Each number is 128 + 32 x the weight over the matrix's rms, rounded and kept within 0 to 255. Layers, rows and columns count from 0. Numbers have three digits each.

# layer 2 attention key, 192x192, rms 0.0727, rows 72-112, columns 96-191
121192117144163160097149064070109115104116167154140133055093129165087100123105109142070136154176121110154203093107097102205149148124135132145121186123104160099113147082160069138104168129117084071138107145071167172137177186129097104116148126114109140112027179155125127147139161181120089147
174160171144135124172152065091188179151154105124144129229123120200063133128176141176070159096095102137183092115115057121083096078101118124107136203047114101145147149129081147152139112113031161140133112149025121118085054154135138106060148142114117131214125161087194158140101089137050175154
164103050159060130090062120159086074132163201118113127126066158157150176147148127152180095166190101067103182140169125166101112166117182109171110159112082155122108217077123158122169126142153113066048156157067187161120091083153172121086180109134091131063156130098154137073169098130153106061
121106074150091173115130097162172146074130135125132139109180131180137120120125120120121048164119132137159110153092089181108175115227109099100135136103165093053105124124107107144119135177122143091111064177117123113069141146139135104106170140139143162118153125137157082171182152163110096164
135076055120131115166128099201190100093116109118105082043128094128186142185114109080070107157135131135130076113150141112083181110088148128175139166102191107191131153125133153153139124047149157173167122140141130171120195087106135115128115139111098115170103157159118126068091075090179083157
121130167124080086165072173141106180133177087136107141100204140133138100122102167148151150160078140153102108134112171104155119136143146126105092168162154100096142103089150147027135112123150124148126136147073146104143105119100116145126155083055104118124080092161127134215101029213167094187
122185127168139134120031104183094152143196047133150124106170126148087121105136075099080124161126104154073156150159156119115162178082144093154104105090087107200173127113074141100181059134164130117111202184145041153136171175175100112148156095181130144133151156122177122114127107069111132157
114142119145115085108125174137092122141109108175126089220099155182113042104121151135134092082138212076165077158146106096198179102209147131173175080163178099123152169128116048087156163096133144093129155098131141184125064079103132082160131160168113116137152086094077077147139102132122140137
153139095184093103126126154134098155126130099159183109118119109108146108111232143114083104108198088132152114059111086083058089190146109124089161144117117139157118162111137128150077140128090151077158176123220157109124104094050149131174094148180184117089101131092069129170153135159089107148
104077132157091155107154179137105071131154072123149182089161145121145133188120124141159107126114134132159127139189162100136082155140171138143110103136158070151156125142156128100129118091143120159181105114126133187115135120139081162085095077074120190072147173203085139178148167100097079161
149143163103126127181163135139048116130164075068084105181096145144102087126125211193167062110151108056149169182102144133141114069094116106129080126091151113149106096185079201156152106084028099130136115111086106094081206107216085204160134110124098090122134134104105142133119103123123086119
117087144169186133120094131091119170123102143136136097158124142101137115160098168175104116153116101130115165085108176237148064120140204168134093045136150146194076119170141109135189194148093108114126114086132155093149171130133127171167187070166149079099092117099096099137114186121092130096
167164100127118162117108061131182053122145141115124115184130173109106062121113164096081147165135137130145069161184114098064179099127101141128143152124103161129144125173138124139110156174123129133103146108169132096166145077057092152191142107097125167139154104129167110114192138125174185139
129080169072139123056143106103067190141097146120132135023119121177149163132153138172126154116163113137086086159159106114075113177118179092115174111126129122121126146119096100201128166126148132070073093099181063148092144134086102116140146134168149135083104102120154178145132106132091167071
177138151074124150101080166089175143105110133119119231093132097143143131128125090116088093140127160164192044085103141104132124163123096137137103144113134126090145164151124091147143127117148099120140152161118139182107113136118142183171144079135075130116140110048144135124149187124167180110
079181156183101089099088131072142135109170206133133148116083121093176087135157178101139166165092083144140122081146112191122132131163159098171109127141082114127124136120183128109063157096107168136107150098109161143108133128144172157120151117115118102169112140118068104075100147129129123145
133094127113115099147138149098096095114160120077077183101108099140133138189144116102138127136126175140168103101118101106099149234131071106120154130125186074145125113078139129162169133178125120228096120180144166118165155095146181117150080160118119146084137193100128083157181113144066122129
121139159113089101122151123087116146165101208063105085084165153118126083066095151137144125176153080128165180120231172086121134151123170167160132143135130096163134165111141069159154095142117164082145056126104157072127177127108142174119139103142141119175131110111173091135092074118110075086
000097135153138125159101130125134081156195105114101146089118201116163154175165124122145103035129101103160157102137133101163087113145149147124140120093136154019132123126108115092191111158167132065171154173137154092141128140153163073160200112053112110180153131074138087099191172178171158091
114123146104133110122131155119201113166122101139122128086099145128127100095084120096173101176182182122146182131137123145142069097135124108103165108140089118111151160127071128064126060112133154033146135147122137136107102117118148196163134155162117086141100093117188103097081141131125166112
130157081134131103119123132115165120103162108111131177163118162187159199084084181093044207131105097079098132124138119140147127111117147144103203117072133152122163146190090138199062153131138107157112139134113082084121100120137122123132113072112124034103101144122134144107068114157122090162
093109176141123132136107075153078091206067094163122149176163084144171126079165139145193165117096143153122124145113169122157127143132094140110082138189107141189172148112137174105058119173150084203140171177193134088138141174114157116167146142150090099120093127131149070107120068097177155123
022101108159138089070131161201099129130152112105125171082127111074116105167143108072105105141124118154138155113091191120167157134125136136132058198136109131139169148153097102105177132112128100039138171157154069156169089062197135145146186079119111075173150160114121079123097119108228142090
166083172136153132124099092148061133150138120123121099187111146168137164152130136142184132156112155116079109189132122089101204168138135108079206121073109125144112118148076124108122117153084152207099128177128145174115109173105105146186058165120118113047057087087110142234116073149156119138
062116196120175193068144062123171103093151118075116132083157180097062174061062099122148166061108083192214175110043116125152165128073144149086098126147118209102097136066071084188124052060071091159110146149147157126141169091065144110115152134228196149047124122028109148165124076088123121152
120095110119188124113141123191167120109151171143181132129105081099156138073141106104148072208136166139087151106155137082095169057174129119092133136096191181110095114122134164064098168155132149115201096165116135143152029143078105133113140081060108129122099094130094131147132100121156088158
106157127100125135127104117107162106151065139070152171086162130141181097122110123108153129143098193181174061131177104135143065108169098158089087091151097109142116139088169143123096164135196140128114155101158101065130108108147106134147163143174071129114125117103133152166196052174182107133
149188164115112073119088059143136137128148122159136136123066072111114166077162111179133162144103127205122193116115140128077135122093123133106139111131156154093113093134121183163119092137095146123088101173139148094051218082088118107062143123131154083135087094122103185096084143120086102088
160114059102160073080184067088104144205151122174142069110156181111070153105159115075076138147087043157149112130121056187142096157103100102100157087158123068127129135156140126100137149173175183114159044096193152137138098082138138128088115168112127153145173127030061113203165076126147168100
103108109141100118086119135131204160160149170099149179085156120144099071169176073112167162097176155118139081097104161158108140062121124077057137166138144126136086135107164122195123144032148092119184131166124175139141114163154090149143131096148152037178083154129164183100080117146090142099
134181116161132133127080123101184182192142028155220096094136160133092153128071111100141116103134151122110152116144107194154129075166155145111089131116167085110115134118137088143109102127132079176136108159104193101103150150085144093149163072141064162090146126137055200107091127138105149198
141183087097108126136160141149139064116103172160087115102140165064084174151170154164146127086138201118110093132181145138130134112120079177135130222124163115087111087111165093136111155157075155114161158146145097146133162055134105205134072190118124079065099126139164173212137082170184168183
156171100090153079118129116094208127110145150094147109083077146119119125202123127100153089109184098120125141134119053132014101132190070059130180103143217114104152146081167100231131121077179099112105082095115154149122180098108188138114121116139147212145134145115118092153138157109108089147
148166124066117199100152083074149161152088189155120122167082184123119091098094137210063164110139124109090092133137082085173121111108182109142174099136111129087019160064124068158137207100092065124057075109131148115122116190103149100131078154136160153142110181103129120128129183190050124090
175144135063218113129103063072165172122216157156107139165096158124151071183106125122108087180116087054117061131138120111084144106112105177139117175141112078130140079101201130133168129093127097131155176096073109201144055170153103147096110087042112107088133141101112158077112182136097154084
089144200091151124142154127118124158112109146133218195102127202136119116076144185110090149126110099092091097120136087173127085142134189152111089167126155169172083135070136145132057210089091104153139119098151186121161094188087120145134128161132116167048092126126110122119105171104107147138
122119099165091196172098095182049115171114116143136171131152105133128154092136119097140146128200178179178191127132073066105157126139129084118111066097138097128153091158089113104127082179176128153165126110123197139075154129146135082101117122107144130089077155095141150123161159044101179107
106097145063112123115100098175112196142157198093103132097170117087123130114045121142116071049146170044159187169191097075171150202140127149102098071193167028139108119153191120099082100111133147122162165209195086168122132161178105130132104105184125044115048101124143116130096073147176194091
182149102199133101103055163128146150175139099094134129172109103146172142108224194179132088078125091160082096116177076122111154152143094150116132099155126150217090143090145203146105130084130101119105130095164110019133141133068120208032126148179110121075111140082082124092089109127086179143
182121166109081079193163175085085100110154135116110163110131203212116175158155094139106106130145130133043048163167126134137159043099138095116082114124098146075105148123170184107139142071118173107149162115103139189094134143088081130107173198100134069097092144236206161164170094150054138108
064077124150179100119151170108102089126128078101183070060090111134209079107112136176117052117161119094156128103136085130123160104147085029139147100108153106101135147150168193091195153103147094109191111144147146099153163104124145111113184157154140154083196123123145118161111156108109136102
# layer 2 attention query, 192x192, rms 0.078, rows 73-112, columns 96-191
118134091131098168160204121110087136124085130139141183134175104073138168155189191156120156175174115149117074152144079141064143185129109159143075120102165174169142212169038117182121182123121120169125140102130153106136085174147149167120079107164165124047130126157097132121171070156097188109
204075089155107131126056119100151196168133076109172108172072148192123155175076075101116122127105144148130162099128194139011156093211147143142077058118156143120105169157099169138195084113205160159075091082151192143115087087096107131147097121117151123168127081120149083061103170108152091147
148111088112106165137144145126118145070133168109171154093114142172122146142128088134077091096141147145216153145182118106140201115202122139101129128066113089118063108182123098073147125084061166070111154077088112153101045112114163117158129166116142121096080131108151113183158179200123117142
106081173098166158131099177162153162132156157140092101115122173096129117102096124130115071074110154161160133134203130122070138094129168133167089128141120132157168136158145159152150146120092135133128150150120162143115088152128100108116079083089117073137127107095123133107049092078123121085
098142110127061116109122063099097133119073123079115102088177167139132096154124129159135064117134115139116069125153135110091090204119141166148213105141137075099148202100094102116149157199171088104133120126188102135161097150126066102132097166164116142122132125138124095182156153171119142155
042143108139114122138130149181110091138155107155122132144170138094170131074177082143173106119159133159202153169154078104121094143091144174113115142106125167175137163105137170165134073051110109141121110091132103107115180079114081149127126107123098132131117115082082164104146148067118174102
161120163131115112095134150071081140150052177175117088128175093172133164155095104144121086187140146089083108101099084117084119148120129136084111106145194119166122113129141153096102190065087140125099132176098138174102100115109136092163099151129109113165116117127168119132126112136094097151
119156164156116117171182086100116152098117086033099115127156146212136118128161152168174134074127143144138136152125113143173109155196140125148099131206204137159109110095120206100116156119090110136110129133088140142123074105180167153206123081080155164063103125071149074109136073142082127094
080086070180127091111136120135083129122127110138150073098132131153151122138173184096091146140109118086103156161115146076104147098137159144141160153166160135141085110130155118097106210145126101151122105129179144172142085182112134125174161059172176109132135177154100112165135198070092114079
092180105149098122132058152145159159107123081168171151164131169105115049106182139084100118141146182170075103090162178155135161179164142125041158178171066070128179167109177142145075153158168149124083148109178129117173088110113151128141153097168110148148069173088086205110151186131105188133
155026083182145110064153110098097152135119101130157082173075145167125131155123159086105142114165113112100132116132141168170112131134172152123123058150092112141112188130126134150106146129126105084078147102117106075097083151157109136084192092158126082169112081136116136150101117120125146168
091154079142176117131091105171108083098137130125085151102103108123147130112131092065109128167160162113127127144150213142157138103070130150161143161092116172138177125122199152080178159115110156143097165144126076138107163112170118198100106135117111116142120134147118144104101131098156118156
084158181100203155195074138078147146160105103065116099115161190143085120139136147155145093104113064147136159168121146181141080104121117141100111074097179096125129076120179089158140087120143098138107128144126146121132139086173121200086120125121134138162145089133055058146130133098091110105
128101123143089160143164147113146149138149096089101122158142119126117109117119124084161131144149053143108121139173113122075130174148197088134079097162153129156193132142109130078136145156048120141087183084168149118187052145075198106141126170172159130148118163072078107147143113163128106127
114184135117115097076172156108135136111099139069156161127129172117208061084118157126110116134147082101120211102072147162131111147103154118175179097105109140137126172114092129100114137138119071108147173177139110157131201139070140182118130114088157132165146084114136108103105138140132129135
110103160191137077112072171114069143131139112125080133072152129166144139145161176127161162093072129105096128140179098118214118137098088077119148183134172160153113136109123127171149144137120100080141191083072164076128102071129131133184134128188111086120175103077143118129113137156189087085
191142130080163136121104077113158162094162136151147179100069172109141055068090114098107093138186111108112120113130155108133141162155126104121130125129084144124134141114189118127208149104153141135103074093133156135082103152156078152069053104068114093160141129130058106132082147158121145123
158153102118147119133180141080144217111110078122112186056119108122168182178148132107127061181143094163207149061119130078084118097054072112121147136138115083103116101131118181081117166098143180101189132136130160095099184122070159057140140092131153175105122169126143096135134143123192139130
108169132166178106046159165117191159118076096116127155131144084161143152084088142098066208140137148150092123154122102083140111191127091056105170090129135182080039094116147100170146123129174119101161131132082125125115111118049139092183113125145124113154160133104141166146154128111096147178
081176115138141156160135124078128159122088087224197147109158150143150131022097058107141158081021200106100152165131093191166094165128171108145132160171193119084198120124118032125127124157157120147147145103119109148111074120114107143070135090064189105140125132118183127139048116097081170096
142097135148118094136154148118079173132166088095076082172196137119152116107130140147129154162050131127134140163178177099128100154115075115125172107186155170134115133149127134009089150151044155110123135087134068136089100137087094135122136215145172149158137170197103161175072128142085154142
136179111099114083146091150174147159139147140137162177104151115140147157059116098108124083175125116117153139134123178214131110141114136166107107092067098106210154099198100156116128094098157151151168118129166035108189154126181103083174114089143143060132102115091151115104129134099164165076
098106138142118125142099165171151132116102064098150168121202133111149088138191099122165128124165154123136093148110138094150106137135136165122105155155121134142133163114092134130089190122124127129170100108095070154175124036121097190156106153125127131135072137097119179116121120150160192121
174157146122166144126100158136122078129077105133135102138135125196149094120140101172146106105097142121113101048112158156088124076114162136184058255150175121065152117207106129142215155138140155180165068156151136175103127135102141162106079130164217147098211128197113149099130110104109177136
112132100086144127123095091145084130099061135124163119129119151162139181136127137146119132162180106124094127080109110058105123084130137102183172159113102139136160088098141118144120057177131132137149109165067140066086084105143129151155109131142111151082142114105138114181155194093137094146
120193140159174143134165117157124170078163142112113152094155114086177188135154133166165151147127129161110112146174125173081198130134207189080132160114066057106109142122126057152163132105150072087157086135127172138141085070152108118163120179121156103101032084095067079198138165166148150132
121102165134128153047100174173143109065067184132099095129111145125139162144111107098064104135094107107141117130155105138118142146169144113095132124171113186096113220062112093137146190088147179156149120172102118116125104150159143101084113108108091154222171202139110130114180128111136113142
027073166139099154109160117098138096193069106129159166168184142177127033150156151096142115161099127137114093123129170106173209213087074197108079166162115102170107099124133135196168135064101119082155117115062140112107124173142135091166172110134099152047106173137151117117118076157124134137
155160088132148221109127148104128196101137168157131152144059090071130180136204059114096043120169144080073129126164116190106124114133213146105173162098152124163093091131173117171165150143172163117133131062108194159131188111180119115098053165136168121107201112128138150068099152100147093142
125124074159175161140161136091139152155096105124190096188136079105144179069077110101136153192118072132171149165121098116098138122088144131119034100143191134149120139118162141153141130111152107097136109150150172086131091133122199098116158112148170222112131098197111133143177149129124125160
120129116146146110080141126123105127098107148155062106167079165071216194157184134133102087196118137091140126164151123143176081134062098108166009134122136162187158150211106132156119101161126143127094168160115133119077171164128105078131089183183138136141166135097086162154118061078128160140
144136084171159182127051201150164157141100139129123170079096069069136091135091109119069115136148104113113125107159101088113157163126081156151130161100167078117099093104153105119126118131141110086138079121131126131137112125150141101116137153110150128117046109122177121120145109181086139143
151120145078133154188195108070150154155092114133113142092150124111121077169123166124122097146127082163117104116100117170100117135136106168097143141095117121135097122066143142095136107174129114095052134170095213160099112182176157159156107182064113097109114193128172042115130144164137103145
168134095088212121106139133074145158063076140119204133107131153064083131111108146129159175089157117096197116125121152091147097236138149155070154067106117120187069096173146165092148156090108171103142127093142112212102185074186180191145102150166161069133110108072142066120082202069087129127
162173177069140091192126204105128086103102108168117078109123110133140093079097187202038126159084127142095134174153126110157109094106138107169120197155189107201133077109178121150088143099189132098142075108135116152121112116149099069131208106162122117061063149129141107146139093093132172158
138089129151115131255129108178190080156124176131150105124089089155081102128140098146155157103150198144155073152086078122131125091125165102113100099148138166151124151112138140152104068206181102094148077078142186086136120135052159157156163053086112168118157176110130203131167085138099123154
139104150109198109133172119118176102117175154090130198136147140131153131166139097176081078102142117108062126187137150091059171071094104165126123169147159096069140160138124125161112074117137089177115164117169118133111127187117152061077098094094188144141117136141048181165108158176126141122
115107071164139143134081126139112220135051133095184118140145126092102122125088105081101078168086044154131200148144156114212122150079151140098131115145075158147155065169177097164141115187088126101137140094133081213068056125118068149122110132121091111104083137141082107142106122183153184111
146108172023095103087157167065159132123097188199184172105141160104093074180119041131076103070102143148155082166088097093103125197131156083154108117087111108141110094089120149144203128118142162100119152138133145162072184178110119079083121203152105148042107103125180113147168162118106139151
088115129128093092122082089123084156164137153113063126167182118117159167111118129148124078138172100137138079153130126195175104061116102123101130131135131166151167143149156164176135192153087134103133137190149154199175141120183154083184051101043113130103118132101101090111171115145129089159
# layer 2 attention value, 192x192, rms 0.0749, rows 64-95, columns 96-191
090147136155067080132136193122171112130153156170173054090121104125157136126157167095150155096097126095102153061108176102158112116102188147136137128110109142139096108105137101062142171151176138107126067169062109142136102149149136109104153127114163143134172120131132153149127166129158137112
134150071055095116101093140122171116164090125143070084124170153171107120118123122168168134098125091115115131108153102134119167155086113200125111118147133133180168158160115140120128161120162172085132126122149115153094136102082138101168094095112136148123127066161098104120136140132089106130
100133077093116140186158164137094108134122080103153143110133097135137107103086129069122092094111145164118154104109182107140119123136142111141119181149093056145141107133143171136102111158074129162137112169121156191106126111136109161128182160119105134159095073119129119133136133125064153147
134181124119166079154129036085097117088054139115121134123108137161096103167119099102091102160113122166142111147089133142159096136163147077160119183108143085146131128097070159121102110137135124130134173117127158120093147129170138083134137160134132123125136125119182131169099103129122159103
155067142117102103092116091139164154136097138102122145133125176133182162145194157131120098140112098106162110201111090118100044133113125107111108135122106127170147131081133172137111144148143186154118067170152123089112150170135171096126084131116124098081148122158107115205135119111120137144
087121133111105129114147094096107144121150201177096124126135151107140137150133099133106093098094147191122137112091064132121161079152091115152095146147120122082179111149150133123163167179144106165110114140143092093133081095144106132154123124114182098152130115124114111118085077078128126091
069145112083086107088186155165134126125161123129110122131151110148102155125109150092090152090108150097114078109125145079167125135118106122195169111108154080131137095133154093150162110151141117123109222106194147135086152155158117127091187133116164138153155124135161150114137192134146042142
141052124116107093156137107190204171130165139080113181102195212146138121098111144166109146121154139116136060133144196075145098109077115125185140144155076110090105132078140096178144165174113132071163151146084120131072103091105178101127147123121160098106122115161166158161172140198134058160
080089170122148124139146145098141107120229161132148146116136141132152152136177129122123107147147158127134131134114127103104114119124120119135207129105122121111155149117124136147102141157129142090104121155129111146145134140147111091143125102122136128116096157141091129150133069131153115091
130147134136129155189168118153101119154064097160154150114073089144138134176117146076115123165131137118088129124151151111142143146125124138075139136076112121142086106131114119160155087115078144172093125145111104114081102133117153109117122159131082103118178066117123100152144152095110123122
132121136109080088125102161102141135073156133120123121147153126220120145076123170168127100138168153108137134098108105121127123127140154104169105079089112138083115180168137146065101136169107166134135140141148087111143125114167119093129091100076146124092104146120122183123145081136085095099
115104162106098105197178137177121138167083103120148198142130070153036138161083117093093108207079161173107146157148178108107147083137073100084146122098050130113118161143106172144139168053146092119132126113102141089160121153152121148151099125167134134111140113121136148167090133111134152141
123106127110130168119129156129108094168154129072157163121136127109106161119154120083123106153119214051074123151160110129147103093097134130092154148138124130145123184117143112215177150137112148135114119181142126113182165106114118108103137108124102122103169087116132097162115083122093125109
140173130162174145127170166139131110158193147067099137111086139143099113140161129091111123163136122107147113049119140130096210119127170115081122140163124200151134165078105109092127152119110107144115175043078100149169110090137144139121098096130132132109080064088126116067087117112107121074
155088131116080151143145157119132118083177108090123126124124135110093149118121125148140133099137137097089142149202150109147080102116105143104125122139115083110092040108188122132226174090149147129087144135128112177133107106188177099123173156107135146092144077155162081173125108162146101177
137079155132128162107123137092134091109179153091139134141168119092079138128136144170153110105108118167107176166160170138167134052104108154113096115162124079108150115135152091093176096077089095118149122054136099108169165110149123109094078102123161111165121122148152098135085123108133119218
118066146109127148147139122178158130115173101140156112174145125137174119085145092155194190162189146136111096123111070126125117109167133138130102116130142085156089115094120109125169149079169091125132179134160117118135119150154151089060167157164117107121135083168124159119140122133141127155
167086067144175130105149159124151116159128108150120111201156138131125115151063114142110096153095111150140147108101108108114070106140075113142178132120149183112151109149171099088077161138128122168111113105146125142185125114156090171156162139143171133118085137095090180139162111144126122076
095142122149151156119082096137060149134137140129123174149127135152105097115134131111148113112146066080183105201134155079085131106120156141149129076142127086158143094114122162149120111126109154134131150125159157134108101123129139175111091131120120101114116123134152080068131195127148095148
086099097173136168197142099134068140141051131125157144147095111113166095128179176087107160113170108189112030127094110126117147090138130111146116148117065153107160141139149134160123125149102102147140175121095118166126139129102088059157094056115140167108172134082142136108105188131121122045
119126134116179091077118200129185133176134147135129064194121150150174111108144047149128153131110083140086082195157186082106132100131161173114101092169128105118106175140185162161111065086152102111137140125152186115152092137127146115087091135176142111135134140103118131145187152152130102120
139086147111090146118144136115117096199118126123109140110174132138143048132110081171146183166148074149093174168093098119144105115131138138123100130153130118085171134124053151082087164120162101102189117147145123138157117108136135127093080123115129135114140158090118156093141134040153148131
133148095141170091138111184121157103158148164098089149097163082137094115131098155178093118129111133126131105132086137150147167115176134134147096130131106121082173155146084120176135113114101080112120159136107139105111177132118108121108110060080098115098114116174123099088061119191113150111
156143080195133114106124142133150112110071159128155136108115074124095147143146101110066132045122180129108109178155091149089096083143115130156146090199112132159185147134116172161030089144137093120146087190103106162164156096155118143157156115135132170080098178152120124073094170128099111088
173116150150159240120200103147125153159149124141135137106104075107176166120141164124089160141124164102108088120135090073142122106138109094140106083102201134128189150143197116118155074112067135164152142105170126187100135179159126130123161150119058163109144098114062154101097054123163083119
148135123151087179128117159165119156128167151133143139157107139120128116106130102086089139122120101086150101110153093099076080170145117073183096089110153145096155133147147177123159089141143119176160123147199091120092117144188151124171156135144125118099092106127155056136098136109124117154
157141153153090116089114100141152114118129173067101073153147123153137196134123140117103158158125106104159116124093164089139186101154093102068091092103195088120132117124179188153116100167081139156124110139094093165151099184090180118056153126112150097146161091127162085122103148126126101090
135176119140082089127137158118111125077058128115134127130057105160120149112141098060151118118113152162125095083166126116131159136132124104136173137115111130122108104111110173121085133172094113138126131087148143096097085158141148140132137135119115148112121164137148133125079117149124106140
137100098123136131143124135154153110136136124102149151157064109156100096137108102064165112100125136169141103129175122125105097152093147140154172115174151166133102162103080138108149098088190087160138145091132109110102156148104147077117095118122049149150121142126111071063097109131027141116
127121106125149139067146167130103122120164139094146121101173132136117140146159132104153168096116125140121189083180109134154095072158063098113115159114126173142094111116136091174159156141149149088131118096107103148173068177095114174148129110126110136136164104136147180154118092141145153144
084148189176092083104165113145158109115118091081184036119170067089131116144167053158181143130143094173079148139173151124161078091074136103123092161129105216091049113079135079130197137112147192161107109068132076075177058123122107103123126154190170122139162107145149101187113124166170169153
128110095081099147148122167124096086146169159122137121151079213138159127164138108092103164146111105093112116110177133121129114109140116178095100094169089094173152115105081190124150106159163096133112098126137123089098125137152153091089084142160082133108139100127106111164103180124135132172
# layer 2 attention output (transposed), 192x192, rms 0.14, rows 64-95, columns 96-191
156155099135151169167084057155097101138091105107098165191152154115072158119107091175113097127178143155154083183135103139120144118130103088097116124144153138182133125149121174189130063151124118135121164109159160083090131126085128150158084159128100105164120134122088163104112109140110155122
121080169165151147102170104180090115100173155132172175141108107130118136098099136082090152127121154111131136114107136101142118105140116097119178171079163136088128132133091137180110088118121102147102106113112140105130110111146107107124195126146142137071147206143132189128112134116137163109
154125194137160112084135100109133164134150172134091164109120192119123076124158120151109143183142110114166140165154103129083167153159131126096138136109138186129135143128048104089152096137165132114108127098127096103196119158122130062135089124128129156141163125119145155132158124137176112095
099111133161092163138124195174167178163183132140117102134151118119170138087126149142180165106087146142079137139148129137077182143114087130100097061175092130116130103116166085144134122117136113156100109116161123146156110137152126161129114069124138137136144133138081131136111117112121105129
116148140153101174137150162127125137141137122121158114160132083129109166121114111153123156091179149142113149049154138103156169131129115144155157139117178096108138108155117093133123155100123075112092131088095161164145076110113114153111199073172130153142165116121094103068091134088092112138
142116128155156120114091161134157141176092068144148151146131100137103107120109115115139177120138095082087077128156143121099103193130127130135156052089098100146088132090052099140140117127106139103134162129092172141153152142130158105123136142151107135130113149137160118107143145161102122155
148096116153182120179103147120113113070094153106132135115114143127144110121140143199170122153132083165128167133101105186070181157137126138085080114173115144107118149146094123129135108164134157113167056118126120144184108094105119139171087129133070105110122109105111141115133050130125215160
115162147178157169062150189104076081126122193155102058157090078171132141159158159106149053173105145130097124097116102163146148166146120128123085133149170107122111078197133213065126120079173151192101118075132122143175156149095112133098144108129149146177135123181076138122074132049127193123
164101106111076137155128149143141124133071142131126124167121108112123107161096131139159114138133110119119114135127116167172109152117113154140072120136146115148092110122135100097118137088123127138149138116134125101112145138122161127137121137178153101104153099121111115113141160133111121137
148096121110127140121120110103160136116147124107115113162147190108153107115143154161170112123120083108205089098144142113109095108133146122156119095149109159093136142150113156092129169136186119107144122120141091144123181153153088170126177086116139159096107168120103120130081158155156131140
090155106104137148127182142209156079186133147121111115116131120069141107156122057102101151099083090120121136170145153122170118149162123163153110161168152127122103090102127083174120099099153086128120115125138143100114130173133125182123155150170084141136151147163110144160088156088158162170
133155116179142118090120147085196123141166102123102056113119152128208137071165111169129157059159059114108138133144104089143059164118115157186112137152150106124140103100127091087149103168106166146146112131185147128114168167125143108115147106106125175143120149130094101135131135152138085130
126134155171120125137157110125153140113146103133127115134122146151120116156125150205137160139143043167139137117091108132188157136163106120116154069088106131138139072120090130051097070139140106099123145058119121111103099136118145140152123145146152116163062159135120116104149179149130130155
164104129101130120167113069180159124114135095165133119094156113126139117126114135142122103106082135128130156182152121101192086130116121130102092166100141090153097095164154136135170109150168123084141131187145158113087163144138140089170128152124102123171129190160169140160199143173174109131
103153143186138133120115069083130148207109118152136098119139127172160102159142166152107138154107102182130092117070141101081118171140169093148119089149112150124134129129073158128031114183104118185122117112101169100101130190085110177090148111122111071153136161130105156107093180146089115061
138135125134096086137122159132139173147109065128113118098135149169171134141130125097106098171143097113166120121086124119132100170193150109139139167120119160113120107109142129163093109170126186104120198183114142112080129131116153128213178145130132160076146141105133106106136122145115117089
133169090154115121118153150087118140127091167140131127115118128132096123169121165108065123111141105109083136123143163146127103141138095163114138105119152146106180157168130152129132134179160149157116135109107103101082135115089091205132138134083138113162148179098161134146093144150087135187
162155186112113143189103114136124143105098137156130109083126123086133105104132115066128172139175111108105145114135169130142205195074142117136087115139106075116128152102072108142164094142134147100138120144099135091093140132131178086108099142128079128109168092124163143169138161152159120140
144088126101176087087154160089127104129125135097140086107143109144152119169141130147116164131111180126112116097107142140124107144165113130111159172157114184134101143131161110118144159154076122095121116137125126153168126121103141086136149148126104149132122123142130106147118081101080126133
184121125088126108088109166125181178102183071148106134097161139166065133108083110125158098114107181099149164170134138152126089127142103115130130121149179075175086146099124133077160129087176147118148090082105128090174096116147118167116134153115098145162097120132152106140146052125200150190
118109106138093114161200082121051112070135152145112139131118125100131177121126202086102153175145159115129115060086097190143154155098074107146166193134146148145150106143097098106149149136123158140141100115115126122098131122123117120185120102055101166173118125127125107139090118124090150196
119172155171203100109101149105147181103111130137150151215127115106083192114134123112074091124156136112146097096173148120109185131104109111148152147104122135140100113122148069127183103130085146098056144102123153104104140122086170111167144160125128115136137088108130111148133176148090143146
087139171146114140095122123131093102098144097131147090145144127121140111155190099119150101102113136098079144134164126150183049136114144144154134149123118156166057090063169164121097105149140159103125151146145159107147102148088141138173135181156120191195111118124127129143209163066111118155
076142167110152078110149103113057109135182100084091157128155157120166101115117133158191165169111035187149141071089155168165140146128152134122149150114108121097111132084139084091172135086130177113133160086138207069093130103132161126120111142096117137167104133107123080145167070061161113128
084131101073128071150078150077159145101129085076170136134137123165102088147075090101145145110144068136209170118131116193126139144124153133142143152154114141118107140093073125096096145175155124138114081162084122085180110105140129151147098111143111124114141113093197094158140167131112140135
111142102124171093133118112070124166148125141143083121080193129141129106115114140172156164112125127150092145111140177175143162135130132156088145122188114103147089120096147090148118183159112117113145105141095185154107097110136120133120128134079089147102122155151120139144163137137122131104
103173132088134104177120139138135148163131094167101141116128113120098082157152116133168124050097127103130098127159075175166096161096179131163130164160070152158128179112120079146131084099141138088120114100156158078133215025173084133207136139116097175148098139086101175144119174152111138133
093102111135153125131153105097161136157171123132126147100146156116168119092125140154146136110118112097143142168128142133119114094146146147146088129125124110161138178153116081147142137058143108160141105179140126191152139104153128132104100105134116099183114122123090136117140091088138119110
124152138113107113097149173087093157084142134144111119099181158130146121114102114192080170171077148108120161136106136155149107121184107152103114138080111135142145141161160147101142149136103152111134126191151118163123147131169121158156154146087159153121123124162136158185182157169186080140
129147127150144135150123082070134126135114121137144099162127131131108160091157119139146112155167123098164120192122092114119143162073172111155121108164123097165155096123100138104076088115089112151124115153157148108094143074148137073114104132180182107119087156114110109084122135115106141103
106149127137108153155101145097088115159132151172114110165125182171150165114154138062133110154114144106146082093124152146111173173175076107121160104153146078164179139152134117151074109148101053163098177203177175177079150121110151146111129114103095124176082160103079156074123119146085096116
117123116194158130131149073106142180119090101141134146138132093121114147081181178181128128100139180155160113151110104141126144119094149088097176169093140161121077132148142098133154160122118133072131124110107143162120122121136064116168171102126194112161148143095131134104147113119092150134